Part of a small language model's weights.
Architecture: RMSNorm before each block, rotary positions, untied embeddings.
Training: a variant of Adam for these matrices, 241M tokens.
Each number is 128 + 24 x the weight over the matrix's rms, rounded and kept within 0 to 255. Layers, rows and columns count from 0. Numbers have three digits each.

# layer 9 MLP gate, 1024x256, rms 0.084, rows 765-836, columns 192-255
111107168099163129113143175102127132094139113116120129178161097136157127133147151152092117135136100142118161141107141084112122142087149155140152148161113167107134122119112109148074120135095110
109136174114130138110125163157129138133154119111108147123100112105117120136120130134129129146119144149092118128110104137133096144133104116155105089136129089136103153101119101133133089161066116
150138225113111118138157119130117104105143118149128131092147110133135162127157147165148176136127126106120133107110132131123130109124193182164125123135159146145171114101140136148114127187119138
178097131151129063181152134128116120113155125174120163147097122170093107090137151133082155119136105126197138101143187147120130157142149101105115128157143100174163137097131160102075148103112121
141129154139129129112119119113137115139158160149099149160138122125127147135139149113138117097128104136134153121096115130114131125135159126115105147118122127121183126128129170160101111140142114
116139134125121108173156132119128094136120139177119139137193137152099115154136118138141137146157148117146142161134186124116174164107147170105130096144110125094168137105133103115142120127095170
129117119154115109141122187116072080116141109125093180111157132131107154136101109117135104160137109171126136120130111141133129146158149156125170138102130137135108169161141104073157128147109117
168101105129133162139133169126137135160124101102124117135120142097157112107143135127141125105110148141140142120120184123107110150140162119119141179150139098137148157075111116087139110145086094
163097113173101142150118112127136129125105137138120132141088118166144125117169108173165166131116168124128154170085138133123125165118126138135120111151134124144107131135142130131170149161113130
119118196130188120115141124169102173101154135123110108140110114172153150111139112138111147069104096119193167095085134087147124141135112150125111153139125147138097087132120068213116138092116127
092091108120162112122128121145170089095141135123083083179123134141113101142150074118117148113118109112113110126109095145133118161145144117166103112096125164148093120095122151129117168118126131
149136140122138150120112149151109108147112142136120114145183095116150132136102113107140111119150187135175096118118171086122102140154160124114137142129082152165136108123140105170137161129107150
173160143127166120136146187125112158153128176125117104116118113171121135129142117113125144099111179142138144136106124127108107113101119155109109134126160098135114105086109104121160108107125138
119106107142142107159146119081114204140159116121120165135130168049132102108130151168133118137131164161163181063121145124136122130125094176140140121122151116192118192105086142121148070122111164
124084124070135119111128130116125130143121105120112138084131134120116148139128132182086150121141125130118155085130129104141145125120164147083114110123122136175156135128109113125114122166101161
111158114100129133159140151109136131141108148115120095103169133125093072126135110204115106152061102130137095076124161143164117100124155133127125115122162134125159134091137159137093110135102162
132127130139114173143151139091120143090163117098100141120101154099119131131154156143155146118105128141153117100136132118112140180152090140108167122147143144143100139165136138154090111145111141
078096123094121126140137172134099110124131113097097128148138081147101151126150107094114164118117146140081163150065127053138114106144129147145162140159177159174141149091164127168052116113139168
235120126143127128094164144132153126102139098151096104107130115123141121142083108101129132138137134167090164111160133137144174142139131132128108128122110148138142158127127152095119099124119161
111136152141081096102132147142129114127140157139121126124108155136162122142141134131102111166118123119150148158142158122129088145126130116142100158153102139077143096105091140124120155131114152
142100150135170138155157137121153143105128122111108119085153123128143128151159106123141147149105086131088160150138137156111145146130166117166078151131091146159143088119107132106170120065130157
138086173116146135173145155152136155153111165121094143108115117104114116175152157088098124117109120111164148146150143093134196145136148108097143149117071115115145101107130125085162171145127155
152131106154114058140114143114108135118126119139121155144108118132157124145111086141182166083139147165117119109131117153139161145132098129165108144111124152163106120110116108173108083143078183
133116159102188113139195129109103126103125153120105171134139140090123132109091110106136118115122111164148144154122124119129123180157161136180087135161129098093124126098109127143131096094143181
138137124120139127195144142149088119097169150120112118143118142115127152089132143154129135107114126126153115091082103104137136154111153085120196169132145164103167130153103123139131099168132126
127110126155118111127151150102155122105130104086101098093138104175127156132117108143182189113145121179134153125134130108105111116157128130164116124094149152137099127115125132093130086091089140
153102110097157105086181117113117088103103166129099108128137183145070197112138133121129097128140150105142135118141130156130127156137142157188123106141148164147102139136099144113127132136118118
144126153117103155196196133162100130103055110133107077152148205125148131168138119132150122111104127109119162102103165129128168154131144132103112189149105125130092104080128136073123152118136126
107085157092203107063122125107102102101148133149095169170061192138097142131102121125144139159083121163139119129128086075146139212133129081117130139106188132128107108153128123109128138135119119
147135124130098141140118121114136078149101138131146137145127144136097110139116137077162176120143123105121157122146156114073123135148117147136118139146132122168175135109094138126130167118111135
135115129139119200128137122142088139147150149126131154120130117141192132121134061134184100092134134116127107145148113156156145135111119085115157164113107100119092109119142130124130154119135096
147081139076148163111131113137143099133167113125126126109150129100144133150146141125124118118133131160109131131106155100141144118110080106112123164110116138116130146133139144133101094114144130
119090126153184131097142099119142171113129126142104179114141170177078164154110167135131106109099135111162122107107121073168148107131148110134106150089145134138139078106140123136118138082094100
073132146124114149123094140134103103139143121117085114111161140078092164133085110104160156135159112136125124141149112129129130107131122119156130143091113124152142123087079123110164094161137152
164151145108129116131122153132134101117138156130129142101108129177152112156106110150141116100112149125142158149113154134131130116148149126129113122177121150139136058137130150094123128151080154
114107147099143118146155141120099135094100134162117134110182129174080150163160143168149126135119131157123152124167146125181132130144113163113106114111118166135146138137116146150098153082085170
115106143156143100158133172133117129133174178127083142101127129136134116126124103139102133146108117133106156132132114133144147139145196126160070116116127156148096128120172148118167121126090105
107120161158178120096143138148087080087113094158067150124137174112099154149094119164135134157134112130098155109134133105153139145149109107137102126108138120110118128122163173128102142112138126
123103109135143108153155127116116114115123087129107117105121134102119115145140108119115134124113104121111105098131119121148140122097115127174112142126112121118164155116080144144119133155117123
120128131104118165141146121125149116144149131126130112107139111128146149139135097109160177147154145103140132109100132121082100128114132113111113155089169131113158101117134150125147098064124138
143173149148182136097088153142132121131131092132112121093113138146147103088123132154127195182110131131110143134174114148117113159120139070082103131142140117131105117100095084128153164162117130
126124118146108112121132132120136088116119131107102129136182113135147122112087111109130143115161096124157159088124149098126131128113150151110136181137098092125139091131093149106148127101113113
141140133110164117141176170120128114116118128144102076111125092111141157129155084134132133130123134197130099094117146144133151125135077111132119091114139171129121122111105109110123080177119144
100131121123139124147153145080131074158115165105105114114141153132161158149123160158142162115131150157075125127109110130141144147118096108100137127134164147171105128124151114110140161127064137
128140156088128099158154135108149131122134098163096136152145117168133122096159119127155095118099057123115159128128142140083167132128070150149156127134156133144128120104107080127151147165100161
116149149105142124119135199105125147135111114143108147134103113155147141139128109128169137147139155140114106123154107112138147164113130122133144134148134131140139130132118060085070133118144110
168144149104142137155077142137120133083154089127091112140091098168088160189090114142104177145162180144108145099120145122115110110105132104147112113118092141123062127166154139130109112098132122
126155135124104133130114156162118095132165142108109115123153130099139127134093131153135126128146090178179147105193117146112163129114182115119088162095142149136145154154120138113093102138106123
117138145134138129102123136135136111128117169105126086100123105160101106156132108118182120093110147100144105153119096145091129108122076105097116118118143104151157120130104114079142138127166130
121099150134119119178119105121153155149177132144114124131105127166090117138105110122119132107111152145133122152104117132129095122114142133156094140115110111125109121143118131092144119126135126
117101176119101087173156135147144167102128114134116169128104146101124125102129125149133088106132146143123100098123114147099138146098131120122120108116143113154108124128144150136142124131098160
120127144140111135098139116136124099140141129101119103130107128145110136138125104118150123108105163150137140109129136098113154141125135144164090164105145151150157109133148137122092144117086105
096109119150129093122174092125099118121124138081123119099130173105124138127137096145144082149115119146095153141123123123104145189149159139079143150149149118168129129149122098148155148180121123
111099094138081178201165147125140098100158118097120147147100130116139128124125141151162167089125107137107090135132176132122089217136072111124155166103122112136110154139122159145088153113138150
108119158116112105140080137110104131136144138116108139179160095125104141120137129125151149126095119162119114140155178183159141131148131141065105122113133152127056125090149130100116145137132189
124140100131135142094117149120127111143104185120140135142090114147101167106175160139157142143095150107108170140096137103155108119152136179143128145144141163094111112111083083109146095149136137
082107135139136084156138115108111117093151111117134127104141127156139140168142135140161129153127135114143175121134155121139163123136134133093099166130075156161149123142145132159074121133121136
154111128118113143114147122125097099130138106138115181119148152125117134131114117151102121140131153149133117134145155133138137137146093109122124145079140120115147172129129142108140155104129157
114156110140158112195166169144155121143126139115128151110159123143163171159138130122105141108137095101123128135106111061145120173118117116118127135179123097149156115099102154121119139133126138
118143157143131163154141121120111131086133095168119114152124140135110153190089136146110095176122119128117151148160167164093152122157095127121114159121138155145129175117130147119122139068115120
126075161134113146109117100172142161144127163164136091100114102100110137119126118165099103102118124157134102130114128104141106197146152127136129107114129134132146122087094106136100167152128141
149122130151114173098122128161105157153110154061101072104166145122109132120120129126124118106089112120128163150101133119089120110113134127154127151140163157137108158139132136126132094114093156
154116127104131122166187113142125134134113130153128111129134151132104120114144123158164155142091150127122161130131148154074174182099139140177130090134172129187135202112114161104128150126118144
145157129119146138128125116151145116115122116187087140136147126150135109144108162127143099158184133191184164129116151123144119151131104144143158137117143125114115108133124124118125148149101150
135144141145137094137143163109132167106124136077111100125122120119132125107130116135131128113135194138126143095147158119096131151188117126089107160144131121109116105107126164140117064134097165
119104122126125108167127142121115131144132132138129158149124114139146142116147108127156151141139117101148183139106136084142147116137134132123140159103126097139104119144164135124107148135154079
138110134130160126116148092089139075100125143179094137076150117112133153124118143164149178168161095115123132127119141107117154208118102093107145146128171138157147089149158120156118131125136114
130081104141124127109129145103126069104122165157109141104116150124098139157192130096173094119078128130166148139103142119110095128161106136105134151121108134139134117150151122097131111120118220
133112145155114083073130122148101107116121121084108115138087132142077174169102118124153070179151140147162092084088175117116144138146126122151101131034111138139167154107138149128124152144116127
117165104110174132180171137144172113120091142177116127172106077155114111111144151121137096137133154162130126127154109148107151149107122168113096122124165168158142143090134128111112121136106152
097108166148115131073150148123151075149149127122130146129134168122142156116121141103083087143158141135135101102106114087157136150127118168187130112161129163132130112101139114108125097099088127
144092133146139146147119153117120155141154130123121116138075131121144133151137146132123126112081117154137119151094136131111145135132156149181102189120144142138131108137143119145101124097097107
# layer 9 MLP up, 1024x256, rms 0.0802, rows 765-835, columns 192-255
172121122139133140117159119115167132107136114129127142116103101099159098146103114169130124150101124113097158089171132123158146130113119151147137119139118165129152121166132140160131132123136146
131111123113130155137145136135160145130136126059115122112126125133091145110086096118112130110136158076093113059102123135108136086117140105126184117142092134119114130108160144085156153098113132
111104164119162053133130131088143097125130103121114098130166139150149147125123154143082140167118159107135134156134117100125129183144131164136103128162134169171120126175114103131121197114093144
114066142161088112157122113155134114151158119093138140146088134135134119087153174150100161144128188097105114092142088102131129105156155117144147112115169120061128102114147125128154122140152072
148118129092111145094116070153127132168115146107110127165154131101094115158133203118147116057116093176146135149125137135098155147126083140099124134141113163097141125130141168145099175182108139
127127121145160154102111116145126165145103119150120149131138186107126166149141140111103134146134123099177152135104135122139116141138061103141141149107131122094157179106164131099089138105114116
097169128160145099108127097136137131135117158102121128081131148094107110098144166130131134177149175109099113110110124133132150100183150107097113109119155151120146100134122104123097110121095132
114090136127150106128169132119124107112146141141115139132129099157113145149166125135156152151096049129124114104161132142151150130143113159119156120105143132159129085168129118130105128132128161
138154112091150095096163139104158130119118145170123115103164140159132112106119107109143164109112157124181104111103114183111124138117097130131074089104110093083149122134124107183123113112135102
148123141161142142144128086128111145120126122148139112154126103133082129126119072154093106071129187115163142099134123131142143090165105168093140131117099115107163166130159091117150119128114124
157147160156086111168140136090074112085111132137102129093090139129110155079114111128099145123132100123095104166147162182134133124089142132081114134135115085079108130153158166144143166138132135
117160168150113140161108139128114127103142132111118131156110091135153094117098110117140115130130170095098147161174167138106128135105108114141200100153133075133148155149103168113144117137100128
122117125129098161113115150186168150116170117136139129105167145107159124123109117113110123135145156156161118134141120123136089141094122127110126092195138125117129113068114137109153139105110163
137127139170134137117138154119143144139171157172130091127103126138096152122074096095083161094088119172178122133130087153134111131132071112139114115150148134160114138158197112101150155127086140
121182143160115130138140133170131114143042097161130174153156065154104135131137121125139174124157128119147084128106140147117117118092128138146121129131121092131151146088123171106132110138139137
146144118106077143122131148157137126159143127106119105111129108126114158139100100135129162112108109145105141149142153180099124109129119124084159101117116136108130152145171125151131122158109128
093127095103117115138101126120122126153139114103149111120111175085148107112087121111134133114153107139144143142123140138120147126139100132117169089109110118124101144100108110119113120096135097
136127134110118139153137130100113138125118086132137141156158115165140111136160189107111138089121157127087149130121169142092168125120167143142112110128204108143102175043147141125137129130096120
160114092117103114123119154141157114126117119187150132194139114141160132162142142138103120117121141087143092073133133146156099139054117111141132131118143132123098113147119166134128122085113121
132140123147112120141123103141198102123123088095115138118112125166110144112115119112160133130114168149075117134113138135116110114153113108164133096140137102115101147141091153111153148130122157
128132161103125139116115120129109152104089138169102131169131134124069071143101113132106159107116138137136117108124068177144156109117153119132152132156119098143191125100133083082149142139110130
140110116099126137118122136140136122129162097157118124101118116114114120135131152148091115114116137126115119103088128116127141124133106138131103107105141149142156114115151135119129105109145104
141122133129105109126140080154090128152131092152118128158108165142107139132166085114119137122141171126154139109130109154101152137104124136135123126149144090153126123154121110109109132149099151
124127142101132124107136061130127119117150141166129142089130107128107128091081099139120111137140111126142101116139158126123113114109114085135110156137108123174126069129107124129141144117108149
112087154165141118108131155118133140113110100108142142126122154136176098150160145144113104158135158095116104143093116127096178167144095154134108104140101085155116102165147142081122141154163140
156104126171101108144134115138085132070112148142106158155105142108109124153130162074116114117100117117108114202104143161153142131164126149166125163107110088106147117149174139202126072082113170
127146097081125146091166152119109152130136142136136142104134100131083193117131112135120124143108161115078111102105142081109137147125119151116118119094135152134130142126121142135136131072106117
115162183088125169062116140115107102115121111102132173122104072150108079118079089118170107109130128070148131166114104186114131154142131094125134139129134150131117132124136154131099146083134148
146121156142149097162090117145145122123143140098132144167145130149133108136099129116101125115103151127082137106156112126109147159091100110172115138199149124076093114145108154156102121133143137
102122150146108150153168108137110141152165091185163096161124150124189115123139194157087130168151129124104093121135158171135113128108144118112161130179120085124136101106096133150074139169131097
092119118137133154171136115100163131135101073106128095133170138129124116149138098156157117155132150141103110147104112156152144131125096118153132111104081096102144172110145094168100123162130156
085122079130127135124154108121126119125150117118132140116132128137142156137130102142172128106101160110140153178109117137145129138136095101121093130135156140122150136161081142113142113125125141
124087151135160110116153122137137140113123137152114162116144127106065146169122105090123092159098130117097129107131144156155127123125094165131157117133149141116123130114182139137109071111126144
137097136140117122102104115131129155149143134103142138149170086121121138080135140096139149168091113104066092126137082101109150129129120125135138161139106102143141114139095149118188113130161113
110104175141112083123108123162117168096123109137122153155101134151112094124130158152101110137092143123153121132139126135137138117157160149093118127130088124113174120131103125149108122111118135
157138110133158143138143160115148077121154172154105155164138140111113132168138122115118097120087153193111150151119115126127145113172144129090079144153157132124091074123169133111180107136121149
111127154130152141133130135126101144107133095124144065127134122108142156111114126108159175116134168115172159130097171137134133088125095162145126152128122113129146094097101139171126109116139115
085121121130116134123147150134129087098069127136113129123162183146120157155142114169112100163091093124110144131153134107148100108119135128126116078158118126140136138146087148125097142156106177
098108108142117129147104149135147127135131102122139141079144129098119096098147112119141165131094082168126117136156121139157134146116122137096139130109108136113178161112109148150119131139129119
127124149087154120089115088093169155140129132089103128131116149123101098134077169133139165151108138119084135113129102133128114170149143072117104121143161154130124108158146145128121104165123122
130132154132152118126119104126152119156086159137103135082105126120110114175080130082150142148163136153127144111177110138126130173101146106129128139119134126146123147145125131141168150151109100
115157126140155138095130200125107135094095097103112116141140141138162143144128160101119140138104151078103154159126128142095134089151113130126086150129147125154141087127096119127156158135115102
161075131136167115110136125141153106173128130124145145121166157127124134104122107116140133147084091111144144090114144156130099128159134133178135155089090116157104091121118177130099133070122159
112097110123123095129113099158149134146167102117162132143110105105105105163101106121165142148118104133167126128162117101122110142142138084124128152109097138119149098138127129151179089117163117
130178179129131112121107116116152158171143169146121130107164098140127121148149119062108140090111108158126110110157153124105087132107085134138118118104145148131110124195154118117128124089169111
123131138100118131114146167127096099128159166154125154110163116178143138139157100119126116108171098140166110076125080118104085124146117099159121135109148187084087128144137122131138123115146135
090129205129167095133127139095102143125124128073145137100109114146090118126092141129129148186115097118131116113147130137124123127072130139112131099131118142175151111099107146137158124129104121
128099165142103143157127108097122145139157172148145142098109111124147126135125147125102144105113128138115162145154086107133105129143112119188120126123124132136131072133101156145153127144104150
163145082145110110109136153072147130106110096124118129103180097123163121165122162136095141105140149128146130124123143174133098160100115116145122149154130133122115091123117142121112140158153093
180173142130126104129127140108136109116140122137128078154069112121145170130114088081141155066101149134129128136163130121105093119139121119121073110139139139149096135150118118120142091118124121
129125170127135146133118125133100111120131153166126163141104152117115134140102148154172123140144146090161104135151153122162095147121103150164075149158081157133119176129111116145159149124130152
131085134122140130167119173165088095122144078143117126145137138116157131146135130140154122173124133108117138149115139150125131143183138112108110128106160152136128117078125124144135127177109129
151145122086127140147122128162112133173120190171141104128125128113124128103119143120147117114122142103100182145159135145115117194082162110117152081170112133185162115139119128126174138137128152
069116158106105119164102112078120128108122119115121152110109127134117091142121122114122097099153108146133093143129117084116160093113126179116121127164113127153142105096125118147170162140127182
123118132145143092171119120095152109103140110108119122085107121146149167156120116135161110114177099099117152169150143086125148129126152086129095115161108135117148097127119176126136127105179179
127121116156160094159136136096127167119138111109110120121113109107129106110198140153137131114146096125129109124114119118118116140125131115128100154122118122141134137117148156159118134134098143
155130123133098108097129117146121100122119115149118160165131121154116144136129177149093135128144138155172130084122120138131173130125150097112099145139107138137162083138100096130150111163109106
184103167085126097142137165120160126160113173139141153132120152124138100083142125157131143118122112148114109129149165101082122104127164129142117139116116161158156112111155144115080147141120148
119145074105094119127120128135132132109177134137129145154157095122142134095146173135134143160100141138091105122123125133112103092142156121114138101123105145154112106161101138145092137099106094
108082134165109106156135174131157194123136102136148121127111147092101131081140107113123167157107147173099117124122106150126126110157108134097113132095148105124101163107129157150193158129132123
087093116153122160135119068138102140112093144134118113109178108155151134118110128124095106128136134099090127131077145122135173148122092147143127151088179122121126111116162151147128081105122143
130109138119144131132125085113116137120126139135108122159128128138128118142159090106146143133116144122142145108111148150152166144123136137075100143111157143143102111103125105154150160157135102
097131081125156120140115159068092163150154116139118187137120098132140120152112148133136128114166094142139158146100145135140133125141118134138126124131159121098096133126118171119121138119112175
126118097056113108138142119100152140157146124052168155144111119103134173117102133134100152099145103120126101180120109159142119134116144083136168132147151082147139181123104133099134134128144123
151125100157112092143084121130146182136127151143151113123113076134140122125139093122168114110133162099150122168150105104133130161145112116131146132105130111163122137122099102154133112148105107
143164105146105058100115137082122129148082117133154141159114111136131141127150116120120138148134149087136119143139143167102158130093164138142118129159116126139138165132122147106098161090114141
126177102135096145138108130125084144120125147116125090131125103146096110106142131139146126085107136143110089152103165151132102125154126146134136169121142160110091121124117141182081174128093150
136132153082116149120134171103134114139133159131113108120177154115098138169138126156061131129135152082135131115145142159172151134161111133156167151112115172124142118164156092178133153129124108
170102131107162137121072139147127128146150131099151141109125123119065131126160163137154109165178118110116134095120119170179126126109166116117139141118138134106131107111131133115071120099124118
143097140094116132125178129138134162108135134117121085132114111116161112136122095161125126151112159155117125133116142102147119155122178131136136111117090125123084162112178138156086142119125134
183179108163113129174131145115174132080103083119115187132125126152116160129115138103120081117124135116147153144132181133121112097113149150087129143121081131117100138171133123101164120119125090
# layer 9 MLP down (transposed), 1024x256, rms 0.0785, rows 765-835, columns 192-255
155140112117138071152143166114148116130118119137107124112133146146146141094112147139131145104106110139127138112132159166112184144123119125143164163095152163096134133122177112110101103136107142
147151118128113119125116145146122152103134122139068167100146094110150160162120162147083105214130119131122160122104110144123115128181112125145099136117124121167067152125092135124135104153106100
130151133159157133109111146122097132109147153123218117141113157113132131111109166085104130160158193092109088129151127147113109123089185157112110143134115154160089120136169109123078155133138110
141147136154074104179140148187142116115100092103127166107078106147130104134126138127086103141122129124170143136152111109139132102132124146066083178130160143120126121123105155151189153118179117
143129139098133151108106125148172135101101177101123134116126142112146104114140153129127131106106145159119154109145123166110131153096087138143157153159094111090177129136166148134117149144154097
176123148112151076123106131161137140119134092119081122128111141128125147160154139046102107167100130120110159082097124129126114134109098090153124157116158135178119122090127109132160173123135170
136125125151154178177124104104100130119142135124162110106117123160112121136102118130146123127135108103144170124110136145071083136114113089149136125086141126101130115101117186159110088134150148
182092127143128162159146113119140121118127143105084140139134131105144150142167128133143110123095136149139126098140148121103127142110152147147131162116121096130155108094099129101153149141128124
176134117151087140145148100133125117095141117150090133088163114115163135112132120158133141122115142096128140167126098098119148139128112121125111187153136145130141171121126082140138126150137098
151132144147096185134110134120120132142068099125137131163115152148089145201084123108135154121157133096102131136175094133143104065136129132100157107096129086124135137126141087129147131149149147
091113166120105128135126139142177095117121151147101119161108165118131137104134103170134170148137080142119128132084127162148117115107111136127081132157151119135134140100053104112147148086124129
150178154147167145076137091152167161143124130136154122110138133094169134148119166153132109097145114132132127159112158112118133143146120104128099109164146134116141094129143119136148128134144136
149180165159116171123088116159158122132138102139123156097135155103139151105107157124119134110145117127163110133165124128096149118084123138109122096113096131147134171151167162134150158109146124
124152109133166119162088177132110131140170174105153129109126127197160143129151143113160104155113154167140117173106146075137069160104163129085120110130140111104143178128106158136157151181153100
131139130114136122166115094127132102116080108157108138130142073136095140122087130098160114146118109106132141168157131120103114120164097129174107117163175115115125137100135147162119145132172125
125104117133162156141150127164118123146130111173121112151119125146120117141155144062138099132135150118142177151147129149078128104112149116138112121100158096121130102093158157097153150138192153
093173117135129093130114145157099077133123100146142116114128108128135112148119119119158157157128107095153098062149149123104142132139126157146091122117104117098128104095131126134148145131171130
126123151102112137097136138126111148105174131120078110107138072135120114155101146111127135118118114106092141153122151102115150154111152115155129131109147077149135133127104120124118110184103141
155129118099148197103123116125103120125154107159190120118113126072120150107187121108116107137122089107114110101186156120107152091137162115112106083146128142102141075161131116128097087145140161
153146092098153123127145116123141128119118106120143122137188108133104125105133166112162126108098150165128140124152076127128142122147169146093197143152130131121129157129090119125110091157115069
139143119134130114105125180148139137160113138130118105111131141121143113131171134104105072119112123080141139172148145180116133161134164116121131092129120110148132123132153109147098126077125123
085161102111153122106147162108119110157113111180117135135123132133129154098130128124135141099118124115114103191120146183114126126093151108139123130141108164081103134089111138127145119158111134
150124115089145114129119113155136115135087154132170108129133099122127113121159108132114181146147113092107142167162114105114112115122129064146133136175100111110141126128098168111111152135133119
157092114097110123125089147169129112152124125176128110156159140103083133141158161118091128139139112125136110102154091142163097115097127123126135140136099135119152167163161150162145136158153129
130094156111136145135149162132153126138120115133103186166150127114120166093169170099139186131134116126134123103112088133140157134139163127108137125133117138118141133133126150163139157104154165
108121139132156144120154139117102123098133143173146110144117128140111110124140141115124152124136126144053099107104136148151112183172074134138115125109144116122100134073163156143115152095129119
130116133135102132105143129069128186123123138105158110091112122143091124155104127120142087126106138111145123125129130159156164135131159144113153120152156140112082138095138152191124070091111122
129155132122094132069131136079120133171171151148098112079140133121143116124089100154154105096158155122098132152096129159111126147166099145154130097136177171133123101133108138106104119107090169
117098107104107103142103127148105099126108134096156132136187104129086117151106146136090118109101104140168148090165183124117163123127163099116154123170122069110143132135153161178124086126130128
164145142121117128113151117147099096151137102192134118105071143127119124132165124142068127147148105136112122145132107107144126120145091148091123084160116110155131154101096139141105105149128164
158135164095088106094115167118117140117149141122153136105103130086133130120125128155131135140139136168138101114102181136120119129163119159154155149122087164137075136139114128116115102104115093
106159094102145111147122155102086154134122114105157147109119143097133138137124089129145125145100128086143104149154152118158097155118141125121113146129137135124110100128107104085092112152119104
155137129110087177148158146108130140116156149131104104137092130111100110139101118111111117137175136149142087139138136143165142120151092155119051147134121150133113128141108140152148156137127156
154147124126072136086110140155119146152129114091138116153106133135140142128161110138129084137138108144127081116140107137117129092146090163106151080147099126122120105138136175094144111062156105
114145152104158117139082168075112155133152140179171132137129128083089152095131125104093106170157161135124138120147127127125096103162149136120119169130090104113128140139114136094151127121101131
176137141115144151108115111115129120090152148087121138187111087130119129161150152141153076134102155169085144157123130114171149127147129131064146157105147164133163125132160141132124142145165091
139162118203102132090154143135125135114212110161054069121112119092134160128126139136126120130133166163121092114108130126131139105113102138158085137118121171130089132130166133128177087118095102
128162105129103149122149149111115133110086131155148152147132149126163135098130123116121156164130109109122138119118149148159134120118089152111109151147123164138135141119105124152134113175117127
144107153132122144115127134079120159117146106146118150124196110148117131145090121139166113091143122074106144136104162146128130132162091182138174166136097128138083122174120156142128145121134143
155126114159134117134138115157114121153132145153107166103159159171102114140121158131119141168135131142134077119120153128137117162091128132093113146135102128119148145164130097122154136124138141
131145143095134113110146104149113115102102139094135151127154166127123145119159092132082121119127127120113128136129089145111137159148132099105100127121152116119123133110141073142167105128111103
075111114091144168104105127135121176134107138091193133156123148122103106103129110110140144142171109108122160120112177142136093113163119115155138123149132126150140139134164182161146144128148111
138140125079143092113110120121140112082097134104071061116158081156112123125112116113165141133102124117154144095108128128144117124123109123144124130112122125128152095156158115145127114143129116
145116096115120114154103152144128093138153093114127135185132081151106095138153125115135118109112118101133108112155122134153145178132115128096110115144125115112135114108179090171146148124098119
124139146127128171147132123122093152122162086111133161140132140157104141164149124055088097180124122100125131121134087176098135103152127135095151136133152113144100111127147097169135108116123142
125113129108098149161119108173110110086142168093122133120137145163129128141152114137092125104103140171164162150120127109110109178096160138131126147115141141084122133122147166103095170099180117
125122168129095116135136113138112150169136160106134102096107152121114144103122145114165132140135123139137116124145113124151166156093086162105107097127110159126162136102118136134111130119129108
162145141169146121121125136135134123133139096148099161117112118127154123111109113086147134139155137126137166148105071142122142088117107090105132113140120126081127108097117091096126101126144159
112129145131144125103109091142130144159160152126146128100095144137108143076137127115150130110125122110119145136132154084138120140134114117151143096107122123133127143126152111119154145098124141
132140096148138112146154149141131104091097129101063155111159151114163115118149142140105104164109137100164118149107133172138119109131150127117134141128120136098126162107133105146130113108075131
129133109117148117157158135115120142121127121095108156091115120115079142153121140104121150110109141104171143117143118117125147168129130143123097115111158093178143101098162137150097133112149152
132105149110141136138126154129122102136112142159064090144104114133128095151135122144161129127118159139127140136124149119156148120134126120129130167123188163144112113088137128181111151150140115
117112132139156174176117137148116198128143111169156120150151146129124150083113134151113145070146138111137122182108169161117098118118126137146146101157142125126162085095131151151100107117118132
095100146128114156100148140095110142125144194132141104133095110125107122110113143138127108162100092102146105141145114111083143133122160144141131128132145138179120119100125107165125148108118134
086108131155130136061098130099156167183094138115172110139112107130094149124102072100081146113148129103152163106190129149186082117115124112127130141178113141139153111126142129086112136117132116
110115121132116118119101130127119109111147153139152130152107153127119103110162105099160104138103166130117137123082103160162135136098142152135165179127143141148141115105103132102145098109143106
142158124116126147134108143138122100135129151090132149093115112102149137127150110100126128138153119072134121147174144148114157133166087131117137135170104179115131128152137094164148101102183098
103135124136112123087143083151144118134108127136133151138127099140127118125144121128080115084138136111120120145144114167141127102125096088103130077137116109146084154132174152149143121104117118
091109160127101127153094082094120120114151148136152136138144147133093123145118116131144101129155161141125143104126149144121143131085138163133155095135125138125109125135143086164114120137152154
166133131119113142111133161133136117174144142127157130095135132124170151119140158121146128135114142131134131147127119121141121093081108144129114129146123107122141133094100144100132097091065110
151128103146133169168157142151088117113150116117171157127164110170103126147147136132160139117170141148143106126123148124147113121173111102136089136139118137159107125159081103128146156110119162
144112139118157084120106088116114120087116114107086126162097170103144122091098112138118114122122099125112167108145142114108127088122135095114113186122145119168106101164141131131124140105118132
126129115180093119096097123160128156148120090120130108129116100103134119128154128128119088113146158148140163136105136139160134142113160172117132134143143125128155143110140158126168114120137128
098079103140131084163167110112111096134128142094154156104074136095130128095161106164093157147119141109107134146165177119137151151114148131117144121129134105106099155154127108110079103136127159
180142202146123116113114125152098109119152120148163146106128141102147114149110118098104134083102127129134156141158097150152124141118105137155131133148159132106115123067119130094128150107141173
152108151119130147157099143136139147119104100115139160127127174134083142153100107109102175176110110165152110117148116128172117107127106128123122107113120156121113118126105117184104123115100132
130118149125147131144126140142126148126119105113124152128155091115126146069118168129117102101129129134140118157175135128121147116095111073166152104104168083087098189113160170094140143171121182
071150148145134118113101106101154123124158117126085115162108140129143085154141116106188114129161077095106119087102078110115155140079108111149105110129134090101129121111099128122150085085149119
128135133155107136138125111116112151124140119187115078107127133128142141084140110131121112108165147123095126128143139133102168145167169141084188162132139090118124114119119141144136122112127157
131175137109132182130161101094130116139137179118128128160138133143152157116120085102141129140127162116121174097161147130171154127127129144110111152109151197169104137149110106127138127181106168
074098125115145114126159156159172102142130134144130073157162113116130083130107119126115097123111147157105109137129118102098089142114087177155112074112166114116081086137140125137104143106112098